Weights of a small transformer language model: 10 layers, width 768.
Each number is 500 + 50 x the weight over the matrix's rms, rounded and kept within 0 to 999. Layers, rows and columns count from 0. Numbers have three digits each.

# v: layer 2 attention value, 256x768, rms 0.0267, rows 251-255, columns 672-767
# o: layer 2 attention output (transposed), 768x768, rms 0.0195, rows 507-511,635-639,763-767, columns 672-767
# up: layer 2 MLP up, 3072x768, rms 0.0263, rows 0-3, columns 672-767
# down: layer 2 MLP down (transposed), 3072x768, rms 0.0182, rows 0-3, columns 672-767
v251:494518491507492476483524508517482473468494546472569388428567400458478494552431530462570622499520505569424450476499428504515459473513489495558385590521498516508479479566428514452477474477613477434477487532485514497544512522509533467519511475433421542497538482477480529501351435504466410506
o507:482470470477504531447508448523535506515512471456488562476440458438521514545490554513572499461485499464477501482508438489455453470555475563458483533480410482405589531426580484486512562439488558494453495466559421501510418439512550561472467481488456477554548537538464342493554467539447580508
o635:457470458456520557445500434491533523544537476478457576471457479472514499562473551531535500465493505475486491485520475479477469475608485562365455522489430491427590550343547492486556567435471576508445586464574401505554420371539551532461480465444463493569573549545454269480550467523460561498
o763:485561429428590540348425442592419513470430501506538608514531527446514537549453528505558478479395483490405417540483490507496399477598444611422558523533502490472510573349535500480572518537518548400443530374520475477495439449593489525511515428486406456552541519557468279411525503504514544549
v252:517502450537557554482473570447469584420511607523521577400557407461496535403561498436383489452503517574455593478481475482469527540489513535510487442504530474514455536562591543487423492497693537490471467480482492518492491426486495520501482499566467455511540544447463491516694441497519537477
o508:588561485461533455454502376559350523560463437601472515485470564540566512501466518443550579466441439533439513541549478654502539518395505559473507521410537416574436506534478553519471501542519453513547577514676549574580482404412505467439508499450427514538454380499579418550435448526551406532
o636:534575503499493466483480397561378514530419474595493530529438626492491472493469511449605533497445466501461523577589468661485548513377509505640569516403574420499450451534477546574339494480510483543457548497660562541563500487440562459419497516423400511536433438463612428563405533503514391541
o764:549676416479536427414439449641226515394400518695522598551595613574489515462461515326577507534343422530404436559557464683500518491417448692585666580525664423591357498406436623456473429571499445442519529346615622500522491508492440478499529462501363399533438439530612571543400576552650424603
v253:450540562529503519572497508441520513395522497522586596550514462466546481414533492493446600513448500449497488521541508474554499510550494606568538448517465553504420529452536511498551503529509520425519527507470512498496492546547522485495474538452511449503488537509518504497536474503522557477
o509:512454518458487503535556514564503484542526494532526440526524475482454482438497482466531545516462530472457496499483531542475522526381448527722515481501500488526486488506505545518385491487490502541506485510414546484480564535452496520525496489521510491489511523533522713515524502518521461480
o637:518469498499475498525537516529508502521554490545542472535526480490501490434500498465565539515464556486473507509471553529474534514410470508635523471492516483523489478499528541530451505491486514497540492523443565471458545558452514520518490479518535479493511518547493708539540508521525503493
o765:510487503489477488518522512541493493531547504547528482530524494485483498437492488461558540518464553474472500516479536528487533522423464518613525479515511482524482484495528542525465495501482512491530496511434563473463547568465507522531501480521520483483506514539503721527528501519517490492
v254:539563573375528478439534520453496661509520482501510375517530530531451518536505468513526495505503541476464515522506524453542484543541515419481461596470544504507484508501392505449454494518539416533465573488551511632534524457435474473535559462374485536517516480511496521497420494501489425539
o510:439503533619510494490451499421553469451519465503531553492486502482569497476501553531566416550496530475571458487458468474537465484585521442457488449531454465478566470491567528504487512445539579501481477505551443424512454531553508566491438528479564464470513598522433383512592554477470567462
o638:471526523574512502465481496461579442456502468477527581520499528531544502517497554531572445535499503492537462510492456447529445485603527460365491474535465494497560512475544534498520527465542583508492502509550443449527463478571498521451463523478538485501541573537404293459553518447476554449
o766:483524509562544531409449475482527451429466478477560559524513531505541517525498559541542439530461496492517457510480491474536414488595512465412506439528480495493526533493544501521511542518551560475492512477522467455507461486570474517489487524474516488487530550517430261444536518450488516486
v255:561510552511539487573463479428550624539477453470522538536574458481603481468513562499556442466541497482575425506366533498600541487554510527475525449445437487464541480401523512486572470509376425473610495473524457552539487551438466511453433469463522476509469551495517563525564480463488537580
o511:499492507521457513565495514513502494492508496514543491542506518543502484472480505470548521507481477451484485520470493522502526480419494476553557470486500523523490479490510509520505466489477509459541454500394519453453560571470494506491506517518482477491496510501525805520515523493503489514
o639:504495528557452516546473512499518495486526490524563504550492524544495482491492523451575497503490505436501483531482519529497519470410492468495563479491506522513485479506513498528526465501498508450567443505413513463449537590461497525475495511520512457472475492516522843530517529501502511519
o767:494474547544427523566495512486541492519533497501523489531464519546474469484487506459548501493532496446513522525492507510490561477418507464529539487463484525516505466527516490531496469488482496484551468523413497475467541564448508512467499538510500478480478499515514790556516517499481530507
up0:471506546498499462465480522534505544416485516519555513493493444484456535497463526437502461532400528495458514528503491513504486455434474485500518450465524477434421471576484433479456469459518455482529413524515481385434536481547516515511522503494520448524455505517446545432540539571442525519
down0:458511504611515453499543446475571480492529541511462512515464483500491416541521447550475514522581505531454446485537555505461438558539476514497530499530487486529481530530580485528496540488462551495471524486517547464533464520485443491483513485471506470495560552460494522519492510431504507503
up1:474518490559520534490555466436485461413511553567558456577482539445513539542564473459525473580498466498537570449515457507439498480466535486497550498509549485531464514548514510534475466485489511484499420492470499500500479469484486520503475507511477457537487465495484571522548556497502474546
down1:527525503453502543523503484497504477490512518505489501483509532511490520503492523522485514504460503492497483523525501475499495516511516486465498498499490519499493496515496493483534487490484486487476499486498488530505504517497510492519534523510460506513526532477509473487543513530525488462
up2:524469466495547409462604506504521462471444521537451436575488484471482536495538484420515443579459565473500558515544523555537493593448396428540560467366515436456420500513476516459439552443446504461523492500446562537462599431472518524447597541504497568510513452589508528445539526475485488574
down2:422447450462552516448607556495450482637584421507540514495465560424526492479539586543423486551549530458565452479455596473600534523511529562481598477581500576503432492458427462465529504484518451460627447520472428453480515486469490471436410417360477503478422584477509478472463351443530490428
up3:542460508499466428501471445516537512523516490607471390527498540461541490473463521444529510537489547497508530505453488498499519482466526523503535464529505539522520507528545483512522467462429530514528468488434535461425490528477467529499473499505513492522442419454516493512551562482518532510
down3:479580485543492494526503548513471485482480516497517509528506524540547508494504514533520554493492499421472478517476446524512522487465474476489527514480445480446518519521506495492551482458490493489478502529499460472517572477483552492544486439499535476516485533519528481477525498442516511463